Each number is 128 + 32 x the weight over its row's rms, rounded and kept within 0 to 255. Layers, rows and columns count from 0. Numbers have three digits each. The size before them is the row's rms in percent of the matrix's.

# down: layer 7 MLP down (transposed), 1280x256, rms 0.205, rows 437-489, columns 0-127
# up: layer 7 MLP up, 1280x256, rms 0.228, rows 438-489, columns 0-127
down437 104:101162148169133064110058123184105127087085099125085155113079102133121119110089119149101168155153131087181158154156082105130082097145140133167100143150129150121160130141127115132104167149163177172135095129148116162104050100101119125116188125079158150140175195108110128133142095103139178112152094162057132107144094117125110137136108113176187120151108168193149140100131087174038174147131
up438 104:174188155108099122174162093156148095171116115098142069067111152142141126155087188124151158175123134129151163131084084097145145111103134160128150089104087149079157104121122146077178155086094056098131144131096144112117153132139143127158095156146122119177062101135076119124080093104168132156111130205095097140089164145158132125103052149183171069186164130107096168139139128109137145131147
down438 100:142101143087098154111136159187139153111118127136092195103118096154199103143111117148129162109121081115150092113132139087124132112107089173080106137088122101118129150093131123139100146088143203160173072103078067127153140239097139123165154172145140161056209128107154163107174171144154142143124114180140107077075157086100097142171101086099107157090130109116106136078116111112073110159129
up439 107:131115141099098095128131145166121123139108107135163115129157124112111151179149117132150153132157142190120106110162171109098137137128128043204092118114138118143164101149164128118126157138110117148043171140105187134139125123101181122124190117117126133122125089169113101141061101098099210154126061045103127079156160049119153142110047106122108183091136070121154106161056199104152196124127
down439 106:186108145108143090117083181124103143067125126165158127130123152115190158199110161141185088120201119172191167150135142121142139129136083100123138085167111158101149121096080131086171108125157107138131089069107139187180187136165139080160155187158160060145125136180130120085109067090136133129141057142140111134140159121151088096111096112142179162124183123105125099110106105125159175160106
up440 100:142203145081126072109108172140098110121114141135133134098078141098134117107126181166187138199121146121153168091117113127090084123088181119200121126087134156161100205147117097062128161131104112169112153166159121137083146152135147093152128106128170129125114169145134127215140168125105130134083118048142080137180081105152134182087162108120129108135104130082138084152144147099037190085132
down440 097:104113145160136146179148150189129119100114115073064124125107110120178138131145108051124112183138070139088151100153103113117122202162104105078057122183116070116110121095165131155101129089166118114146137093077129110179120183116086144176091133160138114122186151077132175100153132163145142096151118192098136146113243088068129121177106084129136088119164055159110177128126131131211120065171
up441 105:127091101137098093089157132148172182133125108081091134092160172096123189100118149152056104107085083106110139059183119113117125068130130096127084125128153125116166187101134138153091121094103092124120153153160195096074095160143145110113127138106144110119127198139134161200081120168157144119080145111171144211088110122136099108112194145163155155138110185106123128078110160132116138181098
down441 112:175085087129115158208142120129144127175061080109173087131124130177101147090104129109115065107138110090132189124082118170090130114187134093124192160105203102152116151116138110140088160174141189157091175138091101075119138122111160129096151121095182124087104129075092122115116152132166144116091119165108201149159112123123147122131129090121144069125143118146104132111124119167083107139154
up442 102:098118128115153132074107143163109183127110163111134156115141177093098174106190127129133137120102104105081087175136074107133106095118120117133118073137118118159078079119154163118138156129087080154147046128134105143131119122172147111122090134087162150161196157089079122117113170147110147074164098071130093200119122081111146044124154112115116118196133194127102117122171101110101102071101
down442 103:120118115079051127154156145138133152119161157172176114127154095119136047133127187134152102152109177092108102126155108145196135137145081150111157127162173141136097166158123125093142175140118109146138117130074147159123196141091099132098081165185118131067111150176111118166203140155076171136125059133119078078104135104130104103115116161142174109158082126172109196124092134129130099124140
up443 099:183143189173211121116164082090128140126136129093129109128109126146125123121167173107106209139126128100127078091068119118068162118122159168109172138157077210080133188115122105177108128157168166105095105120111156165158100115105127073159145189143163153151143095109112092062072118105128111163122119085096098145149167134154132138127133165139129123145102133109126131117120111172142156082098
down443 108:119179061127133144136155084094136129092154124147181180130120077129152132166164152147102146126102155126155125085127198122107127149191171118142153089117117187160077196084124166142166134082086152195117170135154113108102132135154162119116151136080128121141131133091124101097128198189187109097113152121093113093144152136149151074129092115117137138118125139076131067128139073114151150124169
up444 106:148119139107088150140130122080199101113133110056142145094097089129110094125184121143094131146212125135121142118116121071128144114144206097151099102066146101155126150102135152153161146126094073112112156134127150134114115179102142143183171169061125114096117088185127130153118100112093124079153103124118100146164094138081098137181051179115149094138101146169121145154108174183095111104164
down444 116:156121086142120136105155138058142126113077153149182148096114138111093172122145094135098133137153162093045116128159110077147146151092073184180148057118107099097206138123127174158133134162085055099103180130129143101142059124067140136141190119142143123120175098120102112158152161120161085117157097124145145123162109137080084132172097161140144077120086155150087123151101150136159150140119
up445 092:133119115101139096182136116077101129119046127151119103115142147154127131097128121189092195174119117163137090113116139141072140067148098132112131137103153126130140127137134140117166116122085148100141185122137109128082150135140151122176157088114085109116107097172104181070118098242141143004093131108106099127111168083175082146138109104120186098102178093106136131143142147108068082076166
down445 104:148152145169133135151178139142133163146123199112143136163128128111136114167146115034169106126182125079116105180142208046185109117145142095150111135180130129144128148127075140118101121154117132114149095181098144197154146159117127098154107184104175115127152121085123080156148153097137116146105124139123126140167059124099201089133167192143067138157104150149121085103107128128129104146115
up446 094:126141148145173111186195127087171140123065114160163077144127139091077094080174087101146138133130117142144106162144168096134126137076124080147126125147125136077167094110140165170132158087116140145131137167116146104102119177113137188117096156136119073130067102137124149167122135130153171151162174155069087137135086128107103121133121097114123151070093105069086138112092140148163113144120
down446 098:143148139165129073140128142125123088154114091126149072162154207133163138085174139185192096129127104127095090072128080087139096152130159146093115183151115058137094138137158156167169173177172151156100136099076124118099105093151159231155099135058075106135132133118113139182122124154102134146113123134091083160107125160133119139110146145080086173113109176148149167092153125133169131162157
up447 096:143089163096095137100158215081136153127175106158152145191181111072129119146132200126091089159157109131076149098095137161133089140137111162087084136138138152112154176072110107133163137065107140135076132174102093125130144104079091135174142221099130123111124122106182147115165066115140056160061117131124122099169138133153138166115174153172095087165180046126104148157091144148180173130080
down447 103:143093066070151111077189122109180110152142147147124133096097134125099112131137212082145154126151138157155091132142115116175199119129118114113118125140135154123111131129114110107127106158114116081135136135114069119124129150127105095125185094131167082142137104054107132166162181130107153099185141128147150077074117128075155137103137109159141100159140071154147164126179099125078171172120
up448 101:111123111080075137133139180116137165140093104122113143105106120103116138154115096132111188095167097102104116139099073150117138112156074140155123170140128133074130183093136134142111202156075072186136141141115145156180090174108155125120120152117143148161078113078157142072138118167181141095109090117129119102120178208105093144106151138160164139066161177100099093122131155100094119131137
down448 102:131126140163167167139092076159119147125094155097113089101192142108114131088115098138158186090142083133124169142123149101085120111142145087156151110110105121176098103157092088123167096136050144101115140159179112102132165139109167083110094198154139155164117076080136164075124083136093125131116165108107171138134135100124179131153201163071109124112107141094125114105130127164124147100127
up449 102:124160165102185126109100111144114157154162146102165148144183131174102115116165160086118129087149172143180094138185154152136145160113131111105093160089123189099158144102164083160152135144152144104085128127105102081118159177123157096183121129124077151137136146127141143168136054102123158119127162082178163141129059145128143158144144147160165128113150150140104141167107106091135202127112
down449 096:110138137079162132120131041126120104135112031122064134168186088130162142072114112109105116137149186131123101125129165124127164119164132162152087134139105097110109162167082167131155140109131151139109116207105118055178110124100147079125119142090120164102203130084154157133175108141150145152169134114177135142111177154104127120134075074123164143183162153126149139127174172094245116159122
up450 092:158187172077101138112103156138127123081104084179159084129152100148154136156138183146067150126125068137138089141176103111104185085154095120150164140132176142130110123117219096127127102139136115166140107114152090141120124127133148097124164146100073160121129151154100169131132082133135093132097067127117110136114193161114195060143179122112139140068112076141066124146103125133172138121098
down450 090:107131142175109069126096108112134125103114146136182142137110136148097105112098119085156180127125113134126111150156190124123135081102141143170157124165106163138138122125151160120130102111090113095162100124103121184091152188080139167217145136091102145117108144210093103141123155197096126177112162175182112180073060106109086120144137129110150156122132132115107129166083109098106175159078
up451 102:131168104117115100155132146170087158123215105162177141108078141153150096075172175125081101123117138165092074128140181046127170156137077110152160075135160210163123203147137148107103144128112116143172137096144197126153172103157103132082119164135164161129107160145107116175155157121141128077133123111073141124140072144149060098128170090150141135106119152094113127121141159141086119150099
down451 102:148179104132155121160151181132144159099099136133169164126098081134118122089228081090132146135140194100160107115158177111140162120151177087095124084089157057111152166103096114145130161146090173170168101145107143131136128137068143059133159109112137098140156132143120113164120151112163142127135139124140115136104148124138103165120121128198137103080128170111203122085107113079054131126145
up452 100:148132140099183116182116180113132144143073180155121154095149151140177194120135113126116137096147084170107069089124129079125184119112113097095116086058134141080158137090086144112113145137095158182128134137179151101124116129118088101178131130090142095118112095142081120100132114106104144105148102139194120168134105184114173100139143150110146132114137148118118122106142116175116123112139
down452 102:148140135086112154174098143114185103191115147109162111117149117129140072123141120104155122078112096103148143139141128129103080137158147168208044106105197163179079159147120113110133131116118094153096143138150120065176089143124079151106156144179157086123125133132142135157114055111142151106165181112119105103117074114085141138108168082179148062130128152138196180132135108085083091054100
up453 094:098143130128131171114128107114109146093134186139109138144200158113150103133164120144136153175125134106145137116148184139115082126156142153158151104153134060095116150139130142102074115102113113169046106107100143094136201161121148009096155160130118183094139138134174138087132107170113092097037111125103136082121162218083107148130151133154130129137099125121067129137106104163124163142120
down453 093:164127139129090117133073073118086079182120054122107164106084094143178154095127158046106127107145169210108094108076131121154170114089098121096091145151073172151093103114179106125171136153153155084156136104121154142121087166137162178115060114147126107149127156099138159106159129170189097197164095141157092166099069118120160135131104101080103164150131116084139099109134072119145158145168
up454 106:122114126144149094134108152116104080177063155086167118093110115186183154130121140105170140121158132098108195074059135113136068173189075172111092119154125187191133134201122164151105117126168138138130094155164086124112134148125134120200162098098149159165094108126131140242085150062168148113092133130138161162107149127124186118086119108129172157109156179100120097105154120104143112132131
down454 086:128117170115137095112130120095167162157173092068174111122147113113128156094148132217136146101128181120119090149141135158111157099085126108179196157085162146157176107113132118122129078118134063107146092180168156182131054131090152170152147094132144144174162196048137112122114111108066156130132149066090132150162092080084105118114138154133108174172144108153148131104137144153064145185134
up455 098:107143105117107076118098129127144128180193142124145162126094109112159148131075132123121106147139138152123082156144089094117093129161168139141087060144133103148154076126114176148182125124076146150158092172167074154138100087072111107107107191155127042106144135113106137187136149089111072150144131167126208074101174160143081071138140142199169126120150136081150096071169135067094127116077
down455 094:052145140137167066087094140101134136161200165080104116096151142168138168126153058115134122174146091096073116121105107158193138109139148114116124103088179151165157118121113082075117159108119136129146102173132151157133162195134101106117098145145216113096174041176105074134098115148155092138072159191084126095127053109130146095111141134074156119131183139104132132074039191135107081152088
up456 098:190112129194124092081170071169115096131076080122154139111174107138113136180169149139035148124157085134134104164088079137090102122115143165181160130122139168149183109134166089125142135068105131113109118173096100125176101128153167168224163123153139144163164112165130086127126174114085137171082123127126137113114142182124078140203135117075180098115117130118091088152182169077124133081155
down456 098:131157074102110115129167124163093105146097130130177167139152110147119127129143118085103115118083113123143133130078120115189148097102116162145144186133135155103125088169167082142149135148136120149131121076092089106113082104086091117118052114105122094174083118146142180149112151151105099098098136137148147121143184085143132130095120087138096151130198175118160120131064093090176170131055
up457 110:131112168166122129135095141135078114169138154070096108127122127199078123175100123072066227115142081037113141110139138092094174201154106131160123103121127121120120170135155174150137165092180123179174133163157144120162166105147074039172087147125102153119069095107177185176115158079158131143146136107094183146151111138122124158142148120175132128143074151113146086165114161157127118056162
down457 114:165111096140141190115160079175164162176137164072125128138159145118150128127148137155096175146142084058143154168110187083162174133156107161155149088172148114098161075116183158124133178087117142113193156150156134132148090139100068064112164130118148159151150179154120186159182172127136120096178123102137049108084125111167123146116127072131114139066100162125169180171119070103128101176168
up458 097:126151096174197166084107193147188142149133110127074157186172176118105086162112153129157114134127152172105135105136124111142132148109153131131172194194093102110102084087126120110129159139118109098110098095114164088118151131152128108242125154167110169121068123117129089055122057169135142141142105126165136085089124200098090147149047135189131160084153059130119147127116181131166132162076
down458 095:105169134147075159111134106133087122086130086201077142136144165128126135162176118136119133141119127137108107176104133118134108147138149101092118203096053125150121110132111101085170109105103135144119177080194177173114089146164130178123132190082145112180147135104089100152144110132155163097144101174116098124168099159142123085047110155072115190195125139152098147079131107082123126128117
up459 100:182141126192171161167092166144140095166145116169153146153084110111148170183127185156171111150145085084091106174170147134087097132100186140112161177112162162089180099122143098125142147116130117186095119150136194175134131156176084075141093119164102137124129112098132149153092085127164129097126144073127187093075167128126105137120077091154152123145097102096124135085170105102117095126112
down459 095:084173143133129081131171120095068095169161101139145084164152186117068146137153165102124147148087123137144107182105157141161126173131158097176109160141143133144166124116149184133167118153120172131149160078143080104124164073232084118115086140129087146166146090139086081088119164137142173150091154159102096103189116112159139109159144154176125144191133134134194120074092129187129086099110
up460 091:158136056152184147136110165164119110113156052181128160128127141117091118166084165104138137122122147079176159059139133157144166124121090118099137087066115119111101099090103127074085177096098170102150164184139143060153156135115106131136110139106135164157181136165121131131154125120113052170106096204137136119144158171177149150098128153097109166147141110117119200097112136106130105091145
down460 098:102123140158134120161112135134088170117154083111067089127147153226143126085147147060121168157099199148187122140121135082126095090169102105164109166143152104083101111087138112128103100093096082137089113119132160157140132125118104108153147052118121135123161152129140124157097133141123117090087182132130148063076110114161127153104139204178125081071118161081174128166113191123094088151135
up461 096:112128152163182093128116112156142091098124089091105170120157185085091109090135182213114190137166106143101165127124123136144147150158082128137150091135079088164104120148106147108185080125104117137180128137134180115115148171166125153114096159137105126107109110136143165151113130165139165144096092111128125119144079138149090194167165102124146150166109142139074119089143105169092100134096
down461 096:067103141110129100153161085194055102119086159148137096123063133138116129174113126085105105078176103119156101133126140112165142100124182062113097081093140129171159089099107019101095157158140110129139143109151139130156162086131157183129135141164133055157124140082130133136127125079049120137158124133106082162122108091075158058119113152144136153154128102077083117102154118168103181136106
up462 100:109169081109081153143089173152119168146096160151102112100101102113137132172086135125119150139071123120121110184178154109096129132145118103121110185128080101145143115110117132141139110096073158109157105130139133137140140154135103177134138138131120157210152094067139124136120159121154125131124177193100153183105067088084126085139005143110107088134168151098110128149128145140077129077124
down462 101:081085133114120230114103145144121129094094147168122056166179096056105148093103125103136183135131123132098108162105125150111110109176150138125152199126118177106126113130072163169168135102101095103143133097187126153156164192100157168123153127185133191086099111166056153053140099144127151129168094105150085141097092112137108122148159111095141144114090148116185094069164129121127156120135
up463 096:102146167175169083104125122190145121187186076147164176121120114129082128097111168158117116067068141097137119136126117151175174128095093067125080132158093102113174124107164229180070094171141096092109116105167139095177164125176128101138102109160118096168131198111165085158133191131103127120144126105100128186095126136147154181087153148150058135068128070156154115126113132142158152098146
down463 090:129151089100174140179156126073121114115127162078134111094143092122182111138153118109174096170152107088065146104123169113136117158093171159088176125087123135133137140095058075105170155095214108204096122109064140166064097160148135189068141189151139123063124089150154158096120118109149107167104096123135103140144112175125141096159107128100132117097082164123090119109132141088102120142098
up464 097:124097097093147121103134154130132117156113133148049082121141174070150130144125095133139151124091144115108085156113148060136145136111143116141206105066160150093069107097085111120113146113123133158072199115114146115105143152131131145042103143159138121140072144126114075142087173187114126074117147146060140071169167184113166157163139150084109130138155116074150132099138146104093128209076
down464 110:131128124124098123081113172075124085102110203110072152109112121183110075103171124165148125185082144079141090124141079143117115139136070160110126138173090152113132100108125152128113126120133153101181109141078108116134117083097151143165137115124121095124165180125125148120110170165124208141125196114125065141123121199158148180090187119097086129143121095166117123059177115120135067117089
up465 094:140131117135099166130166133141092143127124144130104085105155098121094143081126121077144149176193106104190099095115126098074136144156086136117141098091135072108132129151148135203064077145123117154078099131099127098135144185082136142127104136118142153119143105129140164163083154095150123127102065059155111156106142180097079187113132149066136118123141175131127092112142158135139068125121
down465 099:035120149193077114090129122123162049121135200156111098087142090148126081143131150124165132153102111128061148186128128162168107160084097144124116069104109120123133165129085120099078161131120135187163145109065151099171135112140105125142118072096118063112164190137107111143200164120103152130100127096136108153108129102154164135131140139156150201114177142101088143133156140174154145126119
up466 106:161153199104131132170131108173100154141112153142168082112152143111101190178134161156134148119159171088139128155183082124143154075112120123159132141130133051099128142062151083130146091136124156149125093095109135170148174123142133104125132163117128130047092117172175139178101168120100121174122100109145123095079108095113145145100134181140210133143180136157145117150106139121174146101174
down466 105:105126131152140103109132102128162115144199142107143196149092162091121198131131120172085108140125075151106144166139090160108120090141092116130100168114135129107088132114114112177187105122154167163119145160107136085137160130158095074148147187128116151100182132177170148204129108113105145159146125182138164123075139104073124140106218151086128150124131115132146087117119155169167129079134
up467 105:159133134109098130125105109155129126168133136104139113137149122151152181120060178151111193151155072123128160109115194122169064106141133144134116106123131060135163112085153117109130107048126147143128135135112102125146167106149135123133139057082132127034150117152154074123069136108180129151070159111150129158142161135186146161150159073167139076089143104094140169082156097129150117126153
down467 101:144153068128155140118107097158098093190143114151135179140027116076133146129051138132107151186152144131180132079167123142104174151151125184090139111101152116084166185127155119054173075105128071143103194157108101051140156114104142134106089152109150131123070105127128091134131147122136115174138110091108147125102093120093080137179056142161146084123104139127089118139180168106116126124121
up468 106:133084170199114094147139130139120105111147122114138098099070190124156113132195164119117145135143185177130096150175113144110122097197096160143123104125128111133151142100154082153125104061180132112085180074178130112137195136117159188183141060110155128141173122146080140090082149067111187055102130125143125121124153136135175136117093094147075159184112153100123103111097123165132111109180
down468 099:178139173134120124148163142110114174170063078157094106109086146131168075119111170103128133102135136145134164115147114135149165120114129105148129158096121086148101095141089158155132159115171156146109156049115108091115138076128119135119148181099118148074130091127133146113203122161137129090049125116143136147129187100113082071138088171116131168123156122134114103073149138077140091127106
up469 094:145140130102130135094120156116101125141141187160114121234086098095113162152192137137142081181136135113135127125154146154092147143099108093139130111182061109179090152181133161083104138176122186163077085098140166105129180163105075132100111147106116135133163104103116117124095099160195056121101136151166101204094139087133118124148083185121110131135076092092163164131075182134126132041165
down469 087:122157110187113086152153145121150138123134081130130111147156143143150099048100106082165224091103171143097118149108135116196081109148135155086114119142190144097129111159143137144122115101134094106164159116149133165136073157117121143146142137121136107122107108155137089062179143149109162062134154124105134094184091120100139068124145108152091116148142133082109124190122100130076122187149
up470 115:112103089182137127167105154143156141147117158130089099069085126102102099120134140101103174160076132142107140121137149142092084131106149122138095083214102104080138136150155115125146132078152145133162143124114132122100155131125143168191073124110149156115196107118126150112137122129099112078100105091078088128109181153145149175150097094125175124194141106156171094167110139187163106113153
down470 114:091163079082114142116146161158063095136161129161035109129188119136105164131148110139173084128143124080166117116136144075069074121123104121118133134154086074149154152161136112141096169095119121105148083064133114119107125125087157149202129197114107093083184127132168199134151124114103125137084116133107090095117093087166107133144183068079147168144155128149127092104126168185127153113168
up471 098:131175086093171138087148161150150122102128141130152102168118085141116141147040109087190135085186051155141125041116089122113138114080149090110052129114177097090117127074136168133126138107134137126153142164133171156190135195133146058125128126140110113144092131097136167190089176153145105091169125123073169102120149128097077103138093060122123136155088137088117159136148063140108126139132
down471 099:085059151130108132071153142092162184060145147114087138129109186088128128151124099152155115175121131210198076113106149071172140073135145099095155179146124156065169158081141106196154117217187093138136160146122115144198127097131118164131133078120176150146164110196097153132166098097136146143180133156116147110091140126127182102123093154119108143096154136119137083159173123092088143083115
up472 098:144075100127118109153190134137130114123131112091176110144131108126182146079118132137116133116066151131144164144127126140135164143060107145156119091138137077175064147142120134148124096144084040166065126108100139107166167139144182102226140185169166139080143180104107119163136196124109124155111123114110149065116095139180145069126158156074123127131115157094150081120192144111134206103121
down472 102:086137109145116123135088119095147136155132131065097123100054172133153118119177089130192145135085132179147072114124076056158182167139128147093113091155149076119131127132175101166153172122102184125141105122130141113190176197186155162129132090124176047081085149155055143137161141110121144109155156132104161098128142132145183131155160125090107099096181189075134147123180079098152133150112
up473 101:064141108084080140155161116086121151073114173104172095126078135134157165126108110124065132163129184165151133084153127141109074134113124098133127148051147093162088104105188103172108164157039151140079144121106165165160124163183133154138090151139155128111084109119109095173122145160053148110127117143166090151117107105118122087129142158117129151102236194095111224110140122106167137085112
down473 097:157108113118073117141125136148128085160099129084135073141135096123144060148063198156081134100192159049145184167119140133097128170127156140151102082173161155095104117117068166067104118086174117098105118100172160135087118208109078154118121160132093116095062147159136157182107162198071117156152131171121146128105140158124057130195113140121174138130078138167093115110109088105082188119102
up474 096:088115059113133146124118170125140108114111108104090138139157122157103117166116045191165110093121092120153124127106134084074131092062173058141147120125181057000098060161137143118168109118141118095090119087136138167129149105089174110168119153146124122135137123102160161194082185108145149103114120116123156134103147151132119111140123149164145084111137184150126157137080117148106169141122
down474 091:124188137068122128130113154159126127119158077143079100134100128144161100116120163138101159157149185160116121114084171177099141104111137145107144174100100133110209150138148198107142090180137112102139144132133130158154169184079125139115108148068209153143140151088106092116144159159142128106145097098110105089121121108105166168133122143118168158096082111086139106146023150141103107149089
up475 096:166123164192125142128096174117128137115145079149164156099104166156116207153070064183108174163104130174124157137155180185092171077194122146080116169114098111144090119117130113162158115129110147132191071101147165163136122101152100056149157172115118178118128114093124179096087110133159113163140178123152093171174205025084104099175151137126147130088158138133140152181137157147141115107139
down475 101:131137154149110196064092144132144119145070153142110107123121089094179143127102105180131101159026086125104118104143077119074090110121135124171145133148124156067130160107134109141148129139075160124110085143118117098156143088156084077146121158127183096097120155136105147104157095083135116115127175126202122145200108088110130160185099128159166071134122149154151122109177093106097110095111
up476 103:134123112079096201135106104121149138102008137141189148099123133114155041146152136096118108145118126104139075119107087108106124140117089102168147142112123135148095132158150103087144114138078166076127147090191178095058116116159171110130166166161090108130217139084124113137106147122146120134122106044074134120142157143155187126142188124151121142133141113178119114095098124148102100138136
down476 096:144083111151136188127155089161118116157154075132092118077122161129178201088112166120116161092111121080137080069121149080089157166140174181175138119118149032174154132117140159100104135123044143161101102189109130129154101196065123058135156149090125100139088075180147102103095177152112092137082155089087160165090096075089088144150149142156068132140136114099131142149139090121111105150117
up477 091:108149094127057148160160136104150128147128077100124100097117162126136194099108191130194106162112128113107164086158167115156114113138104222123148115144097141087143208084185120149152144164161099127098070172128100118093121166114119108099196113142182066119124092190124179103099097128167066100134133073092152132206162131048138123150164150134108071107155116113159055146142103040116140184132
down477 087:128095145128123123120121111115132103180132158182145128151137138153172133146101154170108189074139121134134173143083067109127116144159126080106071188117160121154150145129124150171123100162154124164095144157137113134179129152099151118119113098136123106138112160085108059148115139133145119131124083161139150136150174107154168147154161167096047179159107139137121155140088117172147052113093
up478 109:130106125169086085100140133109115161120145119091096132178134093129141117127125165100137091140142126119111071156186120166131127206225108075071128081175136073149079154120090080160154092153077122091126125148117120075144142099115158160140178153143133156161136131161098084158159135152126069174102201200143149049126094087099115105153105143153167096099095115109124163133155158152138125152135
down478 106:101131149159102083105102140136082128059155130104128119091140118094142181128149143174136154164163141114140048176137077127169131086154143114102141033125110179147067152094060100124088096232083111127173139103109135120136160093113157135114122115122139096076141125102064131125115106115140123127066158097130120115144132161115075110136114048158117114155144103146123117101098114138044140098185
up479 106:115128127120154138156131074156158092095150151094026148176163122128119122093149142107088103080145145192117149077131163120171133129079134099120167143199125143122099120145107139106062081094093111130073141142113148200107132109133113130105071203118176205151152158139172136078131102102116107100128111115074105110089117143095174190119160160138142145147168147159133129130129117166107164111142
down479 104:167127140048098182162192189131204136139142106122090146185202171095163112144070127149119034137125167148122138128094099185137121128150107123101115089172082118136160129085162105093113094072169151170164131157171141106107147158126136129183144106104149143159182122114133111102121132154058091130078137149071055072114138082136188145062117118176116171156138086147063130141119164125096157118136
up480 105:115104096185195158106097083109131081123156164212114145092125116159160141159133107137170165063109191095118191173167100131110164107113179092171134167089164111124086124127147187134110173109079168149143121098081147104156137166112083114089129127136110169133101150094103143138156145147116123155133094068183180151145116172089092128077149166116155146099188097100087207102129108151137150078130
down480 097:142068128111166078120118120140144138073083111143151106141147129121159158143178127139136101142111202112115126082119103093160124116097143097144082117066182166123163163128148163129135154115101139164095131158128148090091086111135132129123086149182129108099145119163079086160164112159136132177138152104182126126167184196135120172120125119112169113123101204104124114128152118110133094117136
up481 097:144177099103109150125078142116132177142121143153126122128088113119079126116143092100093103161167099094130186153139125169142077143136151074209127145138106103088128093153186134171126150173121136174185137178095159150203212156105102138169092070138104147106151151107136175074114112144114176131113063131086134168121153085133197115123149113155121169102095087125148155128157128111157132195085
down481 097:132165095084128194092190134117175102166147119146080153224075093164142078100206118160159097130168128107155125165110103149084144135110110107083127171153100135094168098121074154129162162085160109094140126146115151067125081180130121106151091075130097140142152133109105140112131085105105103085131171091084125131133165105150123101149132117083095109083184047114055155129147127107130092120086
up482 107:125125126168149140082176151120166161121197094128108121142153111102144096141093207100121133143138108116097133076098176129156120131087081143115180108109129143122122192072107078095217166120120178171109118110150146068156164104142112153154158079119219154125194119160145096127114161153100124090161120051100136136151113137161155172189117124129105140094123177102082138136117112202174136131128
down482 105:166118150209203104110172104106195119157192150146177154129166144100118119127145136162108127178145132127104107120193098108124072102118142192142133124174140129156119084112119162179151086157107166148055104112130096170165175094116166037110125134188169099143079077120101129149136109166123129155148152147158141118101112128093112128188090106146142092074102116177082114160120089155142137150141
up483 084:116105168160088102132134140119143092150130098149189085109194151136153124166081088146132114184158151129124120124151147077098131087134171103171172148084111120193117127193172125143185133107082165141213160142082128134095175094128131090133144151143103132091116155114088133123113133122070125128158116106083106114129203079115187109109133130131142169056152180150124125191099174176130134160129
down483 089:091106127098072146123187164132110172129117114115143067130144114129115168166106088126104096150144146150143128150159130171086186137145112107164124096125154090135082122122168098102135207128116069177169149106126076068123180159106108096087147063215107120072098091155116145136120110117140106117104089118110095121130163100159167148153147075109158125106164156133168132166134161187180085172174
up484 097:122159133135096148161166093123155139165113134128175098111146130116145128119139140140074159160149102149176109143179151101147150147096101108121185112177175124083077171207153107134141127130135112168091119138152135144136200193124102165157198164130134156149127126109115145175118160104121126108122145061149110149131127145202179086083121129132129112135084228058112126091156124124105150120119
down484 098:123131176131170116142133164107057084150088119157082152150131160145153144117161129117122151108184118163132209169135097177160127134121081146120146122126142119201139147158081081136114185155124089106163122126144148118108139155103160004138167122156096135153123079119159128123133103077138148081144108108141127133166154136116100134099136079153091149150097157077159141169151099128127165130076
up485 096:098091121157115144104172123060079117194120088161043092139154155111106111130191179174136135115097196125122080143129116129120111176111182133088156162126099141100109104141109138086147089085091146085074070094131117129098142129132123152170180113169076103148169106115162143174142144112116059101215139120106101122165107137159074187150164124101117160084070095113152100137170114138131136127150
down485 091:146152139079137194073140100120123127129128153185134120140141083104122118123140170121144154068151184114145147133145120101114137084175079150102104169079117118049142130096130119154072162148105135147105114124190133113169090127113121159070087097095085115159115139176116094180167131119155123172134082157085122126118117189139153168129136131092136124095162182083167117116110135047148114161089
up486 101:145171131128141134099136106131156103126110174158086112070101158106191085204168113101094182096152094140132100180158090152067137126136135157149131178146090180176122148125119074130126143157113131122133120152109169174152139230169133149117166149155094149129114098111112135086116127080138177107075097134090119137123090094113123142128198088121145124085152173161129146096134133122136125156130
down486 098:122173214136163105065095168130090095120079141100100070118095101091152092141117133176177104122127195097142082146107123168114153169083094102069130181198117166081147140102096096066127128123116158080142111119176098154133148091114121118186150115104105149174104122085138194106123121125118107130110090122143161158121117101110120094178112104121150177047126112108110154113130146098107095104186
up487 098:116109120214200120106133136170107176152150137150170033127146098144127112061102108143130111162137105140180134084184142093137141159162167083127144150128169102131116146076118155195127167062157154126047175094127129149112176134141114173130081129118117138074132115128121168211112144167086065154109143181146139127106121083046128118133075187145155120085175138106168119136100133074039169095078
down487 102:141206137147113148154146147141132076105108145118075139149087137111140192094114118081085132097113082153116150184140123146130129124080110096101142099152113148134109097075111098103115157232110096110144074176156141097099143091089114177061158116124150190161144107114177142125112140124161117149146195145114154095099084099068136146177161072118141141116100176112112148136111130168178106161150
up488 093:124126133138112125137082123121157135166099142087144179138138139124100168123069144159111117104149153123132130080165141158055157115068099108083147156148210163093091087139135114089144150182127092112111107122152075149057138115188083129170107138111134106151154091045133198186133110155112168145192115114105140113159076056109118116157159183156137175172125124111150097111112156110155138179050
down488 087:130134144121100183116054156130107158121159119156084084142149141084177112173153170166146139085164070144115109105127089140161102087132153168137120140080133112163160131119107142124096091146122112194158130103134146102126053095128111145160163113074123113137121143138061093113197126150124158122138181170070187159078094121123081139091192133186112158082174110126188123084099188124195108112177
up489 094:132157171175246092086138129131120181081171125161103135152118145083040126144101064098133092088152221134140085137190152092150118138142093114130161145122106102137139161136116191160150120152149121131137141042060107131152131122110125118134086142155081112111106121114065174109086098094085130121134125124118162122156154067120124083120177141079113110111133150159110172098117113163129128096115
down489 093:128201136125187145131146064128139174142103139100145147148105134152136183087076146096078151137156100147132142086142140136127204109074149142113157109142143164153126185149128121137156141144054122106103155084130117079147042076092132177149087167148193157086089130091136124104221115137145081084146120119118139122200111129059080073133129151112132139115097061143113132146094126114106111082190